config = dict(
    norm_eps=1e-06,
    final_lr_fraction=0.0,
    seq_len=512,
)
Each number is 50 + 12 x the weight over its row's rms, rounded and kept within 0 to 99. Layers, rows and columns count from 0. The size before them is the row's rms in percent of the matrix's.

# down: layer 3 MLP down (transposed), 1024x256, rms 0.0797, rows 697-731, columns 192-255
# gate: layer 3 MLP gate, 1024x256, rms 0.103, rows 698-732, columns 192-255
# up: layer 3 MLP up, 1024x256, rms 0.103, rows 698-732, columns 192-255
down697 094:79 53 39 64 31 60 44 36 39 32 38 37 54 50 44 52 41 30 45 52 64 57 55 45 57 57 38 67 46 60 56 51 37 52 28 34 62 64 84 43 62 69 41 59 32 58 52 52 56 39 52 53 63 35 46 42 48 29 41 42 55 49 54 45
gate698 100:36 49 60 45 68 50 50 56 50 53 61 70 44 51 41 35 52 34 66 66 55 55 33 43 64 42 63 42 31 38 63 54 49 53 60 49 57 41 55 46 54 47 50 45 35 48 42 62 39 42 41 35 57 45 51 18 49 54 50 72 34 40 44 54
up698 101:70 43 48 56 51 69 60 28 47 76 72 47 32 46 16 38 74 54 41 48 50 60 48 30 45 39 56 48 65 49 53 43 53 54 53 66 46 50 48 32 50 46 60 48 35 48 54 72 40 59 50 32 50 49 60 55 54 61 50 62 47 54 60 60
down698 101:49 45 46 32 62 59 59 62 64 43 66 60 44 65 73 44 54 42 60 56 35 71 54 56 51 39 35 51 53 48 62 66 50 40 74 49 42 51 56 59 62 50 43 77 34 32 28 65 57 50 49 63 38 67 48 52 49 46 44 40 36 51 46 52
gate699 097:30 55 41 42 68 41 56 23 43 48 52 52 40 54 46 38 52 77 35 53 21 57 48 66 66 54 70 52 48 74 36 47 47 50 43 52 42 36 58 30 41 51 35 35 35 54 46 61 58 30 56 55 25 40 51 82 44 54 65 54 43 52 53 45
up699 105:66 38 74 52 48 32 60 43 46 24 50 43 69 53 48 46 38 70 49 48 61 64 67 43 36 66 59 45 69 31 59 72 59 64 50 54 40 43 37 42 50 39 55 48 40 43 50 63 23 43 56 40 55 44 45 75 60 48 40 57 24 64 34 49
down699 103:54 26 48 40 41 31 51 61 56 30 67 34 84 38 70 36 45 40 56 49 53 65 66 57 46 46 38 58 75 31 47 38 50 42 64 32 50 65 42 64 26 50 75 46 40 50 50 60 66 29 39 47 63 46 59 45 57 45 46 41 51 44 28 49
gate700 103:42 59 43 41 22 56 66 36 52 53 46 40 54 57 38 60 51 55 46 45 49 34 52 57 54 59 45 53 64 55 57 44 43 64 42 62 62 74 47 44 42 54 51 38 61 28 55 51 69 63 49 74 29 46 74 71 40 49 23 39 34 54 59 40
up700 104:54 63 57 28 40 53 57 47 45 40 73 48 49 56 35 53 54 58 62 56 44 38 36 59 44 57 43 65 45 38 58 30 41 46 43 50 62 65 41 30 49 59 47 41 48 47 54 38 52 51 33 54 40 42 63 48 49 71 63 30 36 50 54 49
down700 135:40 53 61 45 45 48 42 48 31 58 34 37 37 56 49 38 49 43 37 50 38 40 54 61 46 49 44 26 45 56 72 33 49 67 47 36 60 66 30 49 19 41 85 62 58 66 43 36 51 24 41 56 32 64 32 44 58 47 61 52 41 54 37 35
gate701 101:55 59 58 44 67 54 38 37 54 27 60 35 54 69 48 51 45 34 43 43 39 64 47 32 80 30 40 63 57 67 58 67 46 48 46 58 52 58 53 47 61 48 46 64 68 74 54 48 47 56 50 39 61 41 29 32 46 52 26 46 40 57 40 50
up701 103:54 48 48 72 42 53 59 56 58 35 51 57 41 46 35 20 72 57 46 52 47 36 76 46 33 46 58 41 36 43 51 57 64 49 56 49 86 44 34 52 53 51 56 45 31 56 39 47 75 63 63 44 57 52 52 76 46 35 61 41 47 25 50 39
down701 101:31 64 55 67 30 44 62 57 30 53 52 46 19 15 63 58 50 54 43 46 66 60 50 52 71 48 43 64 61 28 59 50 52 42 60 58 43 48 53 64 38 48 74 44 59 53 69 52 46 60 34 56 34 38 61 56 43 49 61 68 38 59 22 38
gate702 104:45 26 40 41 31 46 44 52 51 36 45 52 46 51 75 57 62 61 55 50 46 49 58 51 41 53 42 66 41 77 47 53 50 54 38 67 55 55 37 57 55 44 26 62 41 42 55 43 55 47 44 41 37 50 61 54 29 65 53 39 48 48 55 70
up702 100:46 58 48 48 40 49 48 68 54 26 51 57 29 39 33 32 45 62 48 66 59 55 70 46 32 66 37 52 47 20 46 57 38 67 62 57 47 48 60 54 56 34 66 58 50 58 63 47 48 59 63 53 64 56 44 42 51 45 49 12 38 56 42 35
down702 105:56 47 63 62 42 63 44 53 49 25 46 27 37 56 52 61 32 63 63 51 57 62 54 72 64 55 52 44 61 60 39 49 71 45 64 53 47 38 41 46 35 63 60 49 58 27 50 58 43 33 49 32 57 38 50 50 61 57 50 58 51 60 30 50
gate703 092:26 46 59 42 69 32 48 37 50 54 41 51 60 34 68 60 61 64 39 47 56 65 40 74 52 50 46 35 55 55 72 65 63 87 50 35 45 42 48 53 42 43 64 37 64 56 65 43 62 42 49 41 52 32 41 54 17 47 30 63 68 56 45 39
up703 093:56 55 60 61 48 81 43 70 41 42 74 33 47 55 34 53 35 66 45 54 46 68 47 48 31 49 58 30 36 36 35 36 49 44 59 56 42 53 67 76 75 43 47 44 61 68 32 53 34 57 46 51 46 72 34 27 72 63 47 35 37 49 50 55
down703 085:56 65 18 55 70 59 73 63 48 54 48 60 65 39 50 58 56 49 55 52 47 20 49 64 65 62 53 55 68 63 76 59 43 64 43 43 56 34 33 63 48 47 45 41 67 19 59 41 42 46 59 53 46 32 60 55 64 42 40 63 59 73 44 53
gate704 102:52 46 42 56 51 40 37 45 56 66 41 50 54 34 48 51 45 47 58 46 54 53 47 60 66 53 57 55 62 41 49 59 78 39 56 39 52 35 48 24 43 29 41 45 58 33 69 54 32 31 46 43 58 39 40 35 45 66 66 25 67 54 52 79
up704 097:49 29 40 30 44 51 65 38 71 50 55 66 43 48 42 36 67 58 55 55 31 50 53 43 59 45 65 54 66 39 42 54 62 55 71 50 76 37 34 45 52 32 43 46 43 36 49 47 47 43 68 51 51 40 28 62 50 56 46 43 65 61 48 37
down704 079:63 30 39 59 56 44 62 42 63 27 54 72 47 50 48 65 62 40 46 67 50 47 62 52 35 62 45 42 72 50 66 53 49 66 35 54 53 57 61 67 50 53 44 71 66 69 55 51 62 50 48 46 61 38 58 41 39 45 49 54 47 44 45 40
gate705 096:75 29 46 71 43 54 61 35 74 71 47 54 55 61 54 75 66 45 59 58 50 42 45 49 50 44 48 48 60 46 52 50 64 65 31 65 61 42 37 39 71 59 53 59 44 44 54 55 47 56 44 43 68 61 37 40 58 48 44 64 28 57 43 63
up705 099:49 27 46 58 56 35 44 74 56 49 31 42 50 44 51 79 45 49 57 56 64 74 46 67 60 48 43 55 55 46 47 61 46 63 28 64 49 54 44 50 58 47 40 59 41 49 43 47 82 24 55 48 39 47 50 71 39 34 57 60 53 54 56 57
down705 099:71 62 36 50 51 58 52 80 37 51 69 70 54 45 47 27 44 74 51 72 35 55 49 36 42 47 43 37 47 63 48 61 56 47 65 48 38 40 59 45 42 53 53 34 68 54 62 63 77 71 63 51 37 65 54 53 26 56 61 79 44 55 45 46
gate706 099:78 39 43 44 42 36 49 60 43 44 77 35 18 68 45 43 41 59 48 67 53 53 52 64 44 35 38 61 52 46 56 46 76 85 67 43 45 48 52 72 42 66 65 55 68 40 88 33 36 50 50 36 46 44 49 30 51 65 51 47 62 40 73 44
up706 092:59 30 64 32 54 53 56 60 48 42 57 42 39 49 53 30 53 48 38 74 56 63 70 49 49 51 51 55 53 47 50 53 56 42 43 67 34 38 49 68 42 46 60 67 60 23 67 35 37 52 50 48 48 47 63 55 52 74 52 66 54 52 50 37
down706 098:74 52 35 23 43 52 45 63 41 35 58 48 35 43 54 33 60 50 57 64 64 62 50 50 27 33 66 44 36 55 27 39 47 46 58 55 56 55 40 31 56 41 55 45 36 51 50 60 63 22 40 50 62 71 37 69 55 54 62 61 48 45 45 43
gate707 100:43 62 51 65 36 19 46 57 59 47 46 62 34 45 47 54 34 56 35 61 27 63 53 50 50 48 38 41 58 63 35 65 51 71 61 39 40 25 46 52 73 51 46 41 49 43 57 41 55 56 56 23 51 33 40 42 36 39 60 44 41 56 39 65
up707 095:48 52 47 61 36 26 61 50 39 73 62 62 71 34 18 52 48 37 41 46 32 58 37 62 46 73 46 56 65 66 35 43 52 39 69 60 83 47 31 38 45 54 44 58 61 58 34 56 50 43 32 35 40 48 70 68 51 07 49 67 49 33 62 63
down707 098:48 49 53 42 60 25 45 64 44 63 33 49 59 67 37 22 67 43 54 47 39 50 47 66 55 44 57 62 66 42 39 44 53 76 37 45 69 39 49 60 50 80 51 26 51 20 41 45 50 34 58 48 39 57 58 28 43 54 28 56 61 45 65 48
gate708 097:55 57 37 41 67 45 49 58 29 61 65 49 46 59 80 47 51 64 51 60 55 32 40 53 70 59 60 62 19 50 45 49 53 29 50 57 64 43 42 42 38 24 50 45 76 43 52 41 34 53 73 47 61 50 33 57 56 41 33 31 60 56 61 54
up708 099:51 48 33 50 38 54 46 55 36 52 32 55 47 28 48 40 48 47 51 49 73 77 57 43 79 35 41 52 44 32 40 65 34 51 66 53 62 44 56 85 43 47 56 31 46 55 67 36 64 43 42 68 39 58 51 64 48 44 49 35 40 57 41 46
down708 101:34 60 59 59 49 45 50 63 49 53 47 37 49 50 54 62 52 45 71 41 56 54 34 63 63 61 64 39 42 57 38 66 65 56 71 60 27 40 57 52 40 60 52 50 32 60 54 57 49 49 25 50 50 81 67 60 47 31 49 56 64 67 62 52
gate709 104:35 60 57 34 62 58 58 51 49 57 65 72 37 46 33 60 36 54 49 34 53 56 57 52 48 34 55 48 49 41 59 69 60 72 30 55 48 65 50 50 22 49 39 56 66 64 76 49 29 31 48 40 47 36 65 47 28 50 41 44 61 45 65 57
up709 100:37 61 47 51 47 48 43 54 53 72 66 45 75 37 55 45 46 57 58 63 45 44 52 54 43 51 49 55 55 45 63 52 64 54 63 70 64 16 53 63 54 51 37 70 47 50 50 62 61 61 37 56 60 75 59 22 59 38 50 46 44 46 44 56
down709 100:54 37 49 40 67 44 52 40 49 59 46 50 60 42 44 47 45 38 65 66 80 54 54 28 51 56 48 52 49 44 42 37 38 46 48 71 36 47 40 14 46 53 68 64 64 56 46 56 33 55 54 44 33 27 76 48 62 53 45 43 47 40 40 46
gate710 095:62 53 47 45 58 51 45 58 44 44 62 52 78 55 80 53 56 56 60 46 61 47 60 53 36 64 43 63 39 58 61 65 48 60 66 54 54 55 62 55 37 45 79 45 47 39 38 50 46 63 38 62 43 43 49 43 60 17 47 56 62 32 55 70
up710 096:55 67 46 55 58 58 31 53 67 27 63 28 50 44 49 79 29 49 51 38 18 29 47 35 49 67 66 47 40 42 63 15 43 47 46 52 65 63 66 51 47 55 38 56 36 51 32 45 59 54 64 53 44 64 64 42 65 48 45 48 61 54 33 59
down710 095:50 62 41 43 62 56 57 39 60 47 38 57 73 39 38 58 58 68 55 37 41 64 47 62 35 64 61 71 54 44 63 63 54 70 60 37 59 22 18 37 52 55 47 64 44 50 48 73 46 58 48 60 39 46 46 64 62 39 40 55 60 59 52 51
gate711 100:65 57 60 47 50 44 67 53 51 49 46 31 43 48 72 55 50 67 71 38 43 36 55 64 50 08 57 59 50 65 31 36 44 39 52 52 42 44 34 54 49 52 73 48 54 48 52 66 55 60 26 75 52 56 47 36 58 78 45 55 56 45 36 68
up711 103:46 57 34 52 64 72 49 60 46 37 60 51 59 48 56 40 53 61 35 38 59 62 60 45 50 41 46 49 55 49 55 44 64 51 49 53 52 64 64 67 57 50 49 64 48 57 44 21 55 53 62 36 48 71 59 67 64 32 59 49 49 51 54 59
down711 105:75 56 51 58 53 46 28 38 46 60 36 47 62 41 28 70 60 10 49 42 59 58 69 50 42 64 52 47 66 70 58 37 48 51 44 34 41 68 52 44 62 48 35 59 37 41 71 53 53 46 42 41 36 38 56 49 40 63 36 61 56 63 60 53
gate712 104:28 61 74 61 55 74 29 65 53 53 87 46 48 59 41 38 39 48 59 24 59 64 44 64 50 52 31 53 51 49 61 52 64 41 55 55 48 41 67 57 70 50 35 41 46 40 62 49 32 56 40 40 61 44 43 53 44 47 52 54 46 69 74 53
up712 101:51 52 47 52 41 51 58 59 63 46 52 48 37 58 47 53 41 55 51 50 70 26 50 48 45 42 56 81 48 59 56 56 74 48 54 45 53 41 48 46 52 47 52 47 52 29 41 38 57 65 30 70 66 63 59 60 45 58 59 61 49 65 45 33
down712 103:44 62 35 75 52 42 44 26 44 34 59 35 21 54 57 30 46 38 47 40 47 56 48 76 70 36 22 45 57 61 71 56 48 43 47 47 45 49 29 67 50 34 44 51 61 29 37 58 45 71 38 56 60 63 77 64 49 50 54 51 60 52 39 39
gate713 096:44 50 40 52 74 54 62 63 42 33 59 63 58 54 61 70 38 49 50 41 23 51 48 43 71 47 62 50 50 54 49 52 65 63 51 67 64 26 64 46 50 33 27 63 47 67 57 27 60 48 39 47 51 58 42 54 53 60 52 42 55 70 57 46
up713 093:40 50 47 62 70 59 46 43 48 68 56 39 54 26 42 48 48 42 27 31 63 38 55 47 59 65 45 48 49 32 54 51 53 12 58 45 48 46 36 54 45 51 61 56 50 22 48 65 51 65 38 52 53 34 68 49 43 56 44 65 51 50 45 50
down713 098:54 37 49 62 34 59 60 68 40 55 68 61 32 62 56 51 51 50 51 63 48 57 46 42 51 46 72 52 15 63 57 47 38 65 54 42 59 58 47 53 59 50 44 36 78 54 50 48 52 51 61 49 61 50 47 28 49 52 54 29 49 60 53 51
gate714 092:64 47 33 54 43 52 61 38 50 51 42 29 45 51 24 55 58 30 41 46 46 54 25 56 37 65 54 54 38 64 63 43 60 50 54 40 44 54 43 64 62 48 63 54 42 52 42 63 51 41 54 62 40 73 49 48 49 53 43 60 42 48 32 61
up714 094:52 40 43 60 46 51 36 53 65 43 31 60 53 67 54 59 53 58 30 35 51 42 54 48 43 36 61 52 71 42 65 41 57 69 55 56 43 58 61 59 54 52 68 50 43 44 39 47 58 42 66 23 63 50 59 68 58 55 42 62 35 60 41 24
down714 097:80 53 31 63 40 43 41 49 60 68 38 43 50 47 35 51 44 43 38 33 50 42 57 60 48 53 57 57 78 53 55 35 40 47 62 56 41 39 63 71 51 48 55 48 21 61 43 51 49 46 57 37 43 32 50 37 29 64 19 54 24 49 45 33
gate715 098:42 60 42 55 39 46 49 69 39 43 66 32 33 41 68 45 69 72 44 48 56 47 55 32 47 62 45 56 47 25 43 42 59 36 70 39 49 44 57 38 41 42 48 48 74 33 62 36 58 50 62 48 46 35 72 50 44 42 67 54 56 44 65 43
up715 097:40 62 26 58 58 59 47 41 57 32 27 58 65 66 44 43 49 71 60 35 78 65 42 69 25 44 40 83 62 61 35 58 47 56 59 56 48 51 39 48 48 53 66 51 38 71 46 44 42 61 59 54 42 58 31 40 48 43 48 40 45 56 59 59
down715 100:55 63 59 62 49 63 56 55 61 71 37 64 76 57 41 39 47 32 50 42 37 41 55 48 32 50 54 46 81 65 65 67 51 69 39 43 36 49 36 65 47 60 55 56 55 43 60 49 31 55 50 52 68 56 45 68 40 61 68 46 42 43 49 47
gate716 103:65 46 44 54 39 60 46 66 68 57 27 24 47 41 65 54 63 50 51 61 31 49 58 36 21 77 49 80 73 69 35 37 52 29 37 54 57 53 55 62 54 38 54 34 54 52 47 50 40 49 45 71 44 62 53 62 31 53 35 42 53 40 71 51
up716 105:54 37 68 49 54 42 55 47 31 30 49 63 66 44 37 47 59 57 49 52 48 51 52 51 50 67 40 81 54 64 51 46 57 56 50 34 47 47 40 32 35 33 40 64 34 37 37 59 42 59 53 30 47 32 47 55 56 43 48 38 43 43 57 46
down716 102:72 54 70 57 38 52 55 40 60 35 66 63 49 60 58 56 63 50 60 60 62 41 37 27 57 41 55 43 33 35 49 48 34 33 68 50 51 50 64 42 40 51 51 32 47 38 47 74 37 61 46 41 50 47 59 26 64 69 50 74 38 47 56 22
gate717 092:41 58 48 54 52 39 19 57 64 44 52 66 53 53 60 57 36 56 60 52 50 54 59 73 71 43 52 81 41 58 50 50 22 36 50 45 37 55 54 44 68 44 47 00 59 42 45 45 50 49 53 78 39 44 65 42 40 46 74 55 35 62 76 42
up717 098:57 48 32 52 53 45 73 57 49 43 33 55 16 57 52 44 35 58 63 62 52 41 40 54 70 52 61 18 58 57 32 50 53 48 68 42 56 67 67 43 66 68 37 36 54 42 42 64 45 66 51 54 62 71 59 43 45 32 50 63 32 36 53 53
down717 111:50 67 47 56 49 56 41 73 59 59 51 66 60 29 53 37 61 47 45 66 49 49 43 47 07 67 35 58 64 50 52 70 52 50 52 38 39 50 70 48 44 65 61 49 38 66 63 73 67 49 70 43 60 35 48 48 62 66 61 72 54 55 66 49
gate718 101:51 50 50 66 40 68 52 55 39 43 49 44 40 32 76 38 43 44 48 55 38 50 46 48 55 59 80 46 31 57 64 16 75 49 55 54 42 58 54 40 49 45 36 37 45 44 33 53 39 60 43 42 38 48 52 55 31 68 39 54 28 45 48 37
up718 101:57 52 43 67 45 61 38 32 48 61 46 46 56 46 53 48 57 40 48 56 41 48 39 46 46 70 48 51 42 58 61 45 55 62 50 49 44 37 68 44 54 69 48 45 63 59 57 75 40 35 65 42 26 46 51 61 35 59 54 84 40 47 40 66
down718 100:49 80 27 48 52 49 49 45 55 71 55 48 33 49 42 66 50 42 35 56 45 36 60 42 44 44 40 49 42 58 62 62 55 47 43 37 50 62 29 55 56 68 47 63 42 40 45 41 52 68 56 51 50 51 58 47 58 61 63 72 55 36 28 49
gate719 095:50 55 41 47 43 55 35 40 54 66 50 60 63 46 52 34 38 69 69 71 58 54 46 50 41 32 39 56 50 47 50 64 59 51 74 45 37 26 59 56 58 53 65 41 57 49 50 30 38 53 62 57 50 50 47 54 78 57 38 59 34 41 71 67
up719 100:62 53 39 57 33 43 66 47 50 41 28 78 58 53 36 56 51 65 26 52 60 32 44 29 36 36 44 54 44 51 54 52 69 40 55 49 41 37 55 32 55 39 49 47 43 59 37 54 39 47 46 49 60 46 50 63 56 34 28 51 39 46 75 51
down719 101:48 68 33 55 27 37 57 36 58 36 44 51 68 45 45 48 56 49 39 39 57 73 37 47 45 62 24 70 35 54 38 48 64 38 70 53 53 56 46 39 48 61 21 39 63 59 50 68 61 49 58 42 36 54 65 37 54 50 51 39 48 50 36 47
gate720 098:54 59 54 49 53 73 73 53 47 66 37 74 28 53 29 65 44 51 42 43 66 31 36 36 58 45 63 47 43 38 49 53 49 60 61 70 63 76 59 65 52 77 36 52 51 68 51 39 48 57 46 45 58 42 46 43 60 37 66 36 53 58 44 43
up720 099:56 73 45 55 58 58 26 48 30 48 47 45 54 61 47 31 42 52 65 32 52 50 50 55 27 50 38 31 35 71 56 36 34 73 48 57 66 41 68 59 51 49 59 55 54 37 52 66 66 31 44 48 53 50 27 49 37 75 66 47 37 60 35 55
down720 100:37 65 41 54 19 42 55 56 46 56 67 54 57 47 55 56 59 54 42 80 45 59 59 42 41 63 66 44 56 30 55 48 54 43 37 37 33 41 49 51 56 33 66 42 58 59 19 54 48 51 57 68 74 44 70 48 46 56 22 48 67 48 59 55
gate721 101:49 32 49 54 26 47 48 40 39 49 42 71 47 65 60 03 68 30 68 61 48 52 74 56 28 30 68 44 42 64 49 37 37 51 37 29 52 51 75 47 39 64 50 51 43 53 40 68 64 56 44 63 47 72 81 34 37 49 50 56 39 52 71 40
up721 111:50 53 43 55 48 61 37 48 37 44 44 53 43 55 55 55 48 83 39 38 48 57 49 50 58 39 85 45 51 68 39 65 21 45 63 48 45 39 45 62 32 34 59 54 55 54 48 50 71 40 50 39 63 40 41 43 55 47 40 27 92 50 36 60
down721 101:55 51 69 39 76 53 59 31 55 69 52 60 50 47 55 53 54 10 54 48 61 35 53 22 51 31 40 75 60 28 42 46 37 52 50 51 76 62 33 37 49 51 52 68 29 60 60 50 38 42 59 53 41 26 28 50 54 52 59 57 42 34 60 35
gate722 102:51 52 49 37 35 70 34 51 51 23 43 47 38 48 51 64 32 40 73 25 34 44 61 62 47 51 57 48 34 53 41 57 58 43 36 42 62 58 73 37 47 66 31 65 48 50 35 45 43 55 29 41 50 40 49 26 49 63 43 43 54 49 74 44
up722 099:68 25 58 24 47 47 56 35 29 35 43 59 49 53 67 53 31 23 52 42 45 46 59 47 53 65 65 55 42 49 49 56 42 46 58 45 59 62 49 57 49 77 41 65 45 48 63 46 48 41 50 28 43 31 42 48 36 64 36 68 45 29 61 51
down722 104:53 45 51 40 58 46 48 37 41 40 60 45 35 53 33 50 39 62 69 64 53 51 58 62 60 53 46 31 44 41 67 30 44 44 66 70 67 69 40 56 49 69 69 56 65 19 27 40 44 56 44 58 62 42 60 53 53 50 62 72 39 63 54 46
gate723 094:61 60 31 41 54 53 50 37 46 63 45 41 18 39 71 73 70 63 49 58 57 70 73 40 35 55 50 36 61 47 33 28 59 56 33 64 54 50 47 56 36 54 52 60 32 63 48 38 54 51 57 49 43 54 40 53 50 51 52 49 46 52 45 49
up723 096:49 55 50 63 64 21 53 45 49 51 48 31 34 42 44 53 52 52 47 49 56 46 63 46 48 57 40 47 33 65 61 39 80 28 53 40 51 59 39 32 27 55 50 42 55 81 53 67 56 70 49 34 53 48 43 51 41 50 52 65 35 52 41 33
down723 099:40 58 52 49 62 67 75 41 49 41 39 37 38 61 38 43 41 37 43 61 52 43 40 24 45 60 59 46 58 54 46 42 61 38 70 47 46 67 61 59 51 32 47 40 09 32 49 45 43 54 62 57 57 46 70 60 20 33 40 37 48 37 49 32
gate724 100:67 59 45 42 50 36 59 28 67 46 67 37 49 74 45 46 56 31 39 55 60 58 50 62 40 54 56 45 51 33 54 67 45 31 40 54 22 63 59 66 32 36 56 46 38 53 59 51 43 48 36 21 42 37 43 55 43 40 56 47 55 50 35 48
up724 099:63 45 60 38 60 67 51 24 55 19 63 35 26 39 56 41 62 69 55 76 62 55 61 64 46 41 63 60 43 24 54 20 70 59 36 61 45 50 39 70 43 57 46 46 66 72 63 51 52 49 39 53 54 45 51 48 51 52 53 62 70 53 45 51
down724 099:41 58 23 46 59 44 61 68 42 63 48 27 43 62 43 50 49 44 49 38 82 56 35 53 41 51 37 62 50 39 45 49 65 36 52 36 57 44 41 36 55 27 56 39 47 40 31 65 59 43 68 70 79 60 57 61 40 50 49 58 49 42 46 38
gate725 103:48 42 50 62 60 43 60 46 63 47 62 45 45 51 60 48 45 57 60 47 29 45 59 25 60 57 55 40 66 41 53 43 51 43 74 60 45 66 45 66 75 53 75 46 35 59 56 60 41 54 66 58 57 58 44 47 84 56 56 62 47 58 59 63
up725 102:62 54 60 51 46 39 43 36 64 33 53 57 34 38 69 71 55 51 35 27 49 52 26 46 58 37 46 59 58 42 46 55 64 64 67 59 62 45 33 42 55 54 46 38 61 54 52 46 51 29 37 44 51 66 42 59 57 75 44 57 45 45 61 46
down725 102:62 29 42 47 46 34 65 39 61 40 55 81 63 45 73 58 47 68 45 36 54 30 53 54 57 60 46 53 37 48 47 55 46 67 55 46 57 58 38 61 32 54 40 69 57 49 60 32 46 62 50 28 52 53 71 50 58 37 29 57 37 50 57 36
gate726 090:50 50 53 41 55 45 44 47 43 25 40 45 47 49 40 37 44 51 66 33 61 57 68 41 51 27 46 35 50 51 64 52 73 28 59 48 51 53 47 47 35 41 35 60 68 39 56 44 51 52 39 39 60 60 41 38 66 40 40 45 51 26 49 47
up726 094:28 60 48 46 50 65 65 48 57 52 61 40 56 59 63 70 55 60 49 46 38 67 36 59 53 64 61 43 39 65 45 56 40 55 41 40 53 53 46 48 47 43 53 57 35 54 56 58 34 40 44 81 59 37 66 63 42 12 36 60 60 58 39 41
down726 096:46 22 50 29 41 49 43 57 49 61 24 44 57 53 47 73 59 66 54 53 53 45 48 47 60 80 50 51 38 37 45 70 60 40 46 43 43 53 59 64 54 55 30 73 41 67 53 46 50 54 28 67 36 59 71 68 50 52 28 47 44 54 45 49
gate727 101:37 51 41 58 69 50 38 64 56 48 38 53 76 48 44 39 70 53 40 44 49 49 69 73 58 41 43 62 73 58 25 56 66 56 50 80 43 36 53 42 65 47 55 27 51 50 50 54 38 46 68 44 46 22 30 36 49 41 66 80 50 35 45 43
up727 104:23 53 57 59 37 59 59 46 53 44 64 52 35 44 33 78 51 32 43 59 62 48 37 45 42 65 35 33 43 35 51 39 33 37 40 32 23 76 59 49 50 59 45 57 45 44 55 37 67 48 29 79 37 63 68 45 60 74 47 54 58 43 49 57
down727 098:59 46 56 51 45 43 43 38 59 58 69 52 49 25 40 53 52 44 51 39 51 53 38 48 58 46 55 69 49 43 55 33 44 40 56 47 65 60 54 43 61 48 51 56 60 35 43 52 51 59 38 44 65 62 38 46 56 47 49 34 58 41 49 43
gate728 102:51 54 55 63 76 20 59 62 79 56 46 48 41 57 58 59 38 47 38 51 50 55 55 42 56 32 53 55 57 37 92 66 33 39 27 54 37 41 71 59 51 57 55 59 74 60 57 28 71 57 42 44 46 33 33 63 72 37 54 38 82 59 48 47
up728 094:58 57 52 41 52 72 65 48 49 57 47 75 50 54 50 45 49 28 62 55 52 49 46 59 43 40 41 47 49 56 37 70 50 56 64 40 60 43 60 53 57 51 46 54 48 69 54 69 56 54 64 74 50 74 64 68 33 61 46 49 22 46 32 60
down728 096:60 43 54 62 57 39 53 44 38 49 57 58 51 57 46 43 50 54 36 31 44 52 63 39 71 44 50 40 41 39 68 54 40 65 59 63 19 59 78 45 39 64 68 61 50 42 57 67 47 55 56 46 70 42 43 62 51 40 64 41 27 54 40 55
gate729 094:49 44 59 49 34 58 55 65 59 72 47 72 45 33 42 50 49 54 41 66 72 76 52 50 39 47 69 44 41 55 32 57 49 78 50 69 56 40 50 53 21 34 65 47 54 48 45 38 52 49 73 45 55 46 53 48 54 40 60 55 45 36 52 49
up729 093:41 41 61 43 44 55 44 53 35 44 37 43 51 45 41 25 55 49 58 67 52 49 42 48 61 42 53 56 30 50 53 47 67 72 63 60 67 68 49 47 57 41 45 52 41 51 36 50 70 45 62 35 88 81 73 52 56 47 68 86 42 84 60 46
down729 093:46 32 39 51 46 28 47 66 31 43 42 32 55 36 53 71 44 48 54 43 46 47 47 46 38 41 44 60 57 55 51 54 61 58 70 48 49 48 60 68 51 44 54 53 39 16 51 42 59 60 57 44 57 48 56 51 55 56 48 53 50 69 54 48
gate730 097:32 48 69 35 37 35 60 68 47 64 56 47 47 61 36 49 53 53 21 53 40 58 53 47 59 43 43 61 54 40 39 45 55 48 52 51 70 56 56 62 40 52 47 42 48 31 51 55 38 50 64 37 29 22 19 46 56 51 48 57 55 55 40 66
up730 094:85 64 63 44 22 28 64 55 65 42 71 59 39 48 34 59 55 68 59 33 49 32 46 40 53 61 37 39 50 39 27 60 34 66 35 70 31 46 50 50 68 55 52 64 45 62 56 50 34 48 47 46 54 45 61 42 48 50 54 41 74 55 47 52
down730 097:46 66 59 68 54 34 53 56 51 28 63 39 56 41 44 53 51 47 74 47 51 52 33 52 41 28 54 55 44 48 52 61 72 46 50 63 39 31 54 45 52 57 35 40 30 45 58 41 50 61 32 45 57 55 39 51 51 77 42 56 44 24 43 41
gate731 094:41 53 57 63 60 45 29 62 62 54 39 52 72 40 80 48 33 52 51 61 48 52 56 47 55 49 52 62 35 43 44 44 69 68 62 46 54 67 57 56 39 48 21 66 41 59 62 60 47 59 46 57 43 62 43 74 73 51 61 48 43 35 48 47
up731 105:55 37 56 52 37 56 35 49 39 48 41 49 58 54 39 40 34 61 63 40 50 29 54 47 68 52 41 78 69 66 54 51 69 66 40 54 46 46 51 50 49 49 19 59 59 62 57 54 36 53 62 57 50 50 19 58 67 37 54 22 42 41 32 57
down731 098:37 55 47 35 58 42 53 46 86 61 62 52 46 59 57 42 50 41 53 29 42 65 44 51 46 57 76 49 45 55 54 80 45 41 51 50 48 50 58 40 40 57 70 38 53 34 51 52 39 50 45 33 49 53 68 63 30 34 33 57 65 66 36 40
gate732 094:41 55 48 53 23 47 64 36 40 62 64 48 46 61 43 43 49 30 50 39 62 35 40 36 49 38 63 41 33 57 54 76 59 53 44 42 43 61 49 63 54 58 23 51 61 46 47 46 43 58 49 64 52 52 43 50 54 40 54 39 38 52 41 30
up732 100:42 72 39 33 49 37 34 28 61 45 55 61 42 45 72 34 49 59 42 53 39 46 40 47 67 62 40 42 24 56 65 48 49 55 83 59 42 51 53 63 62 51 40 81 26 53 66 51 33 76 51 34 46 70 66 53 60 50 67 41 35 51 66 34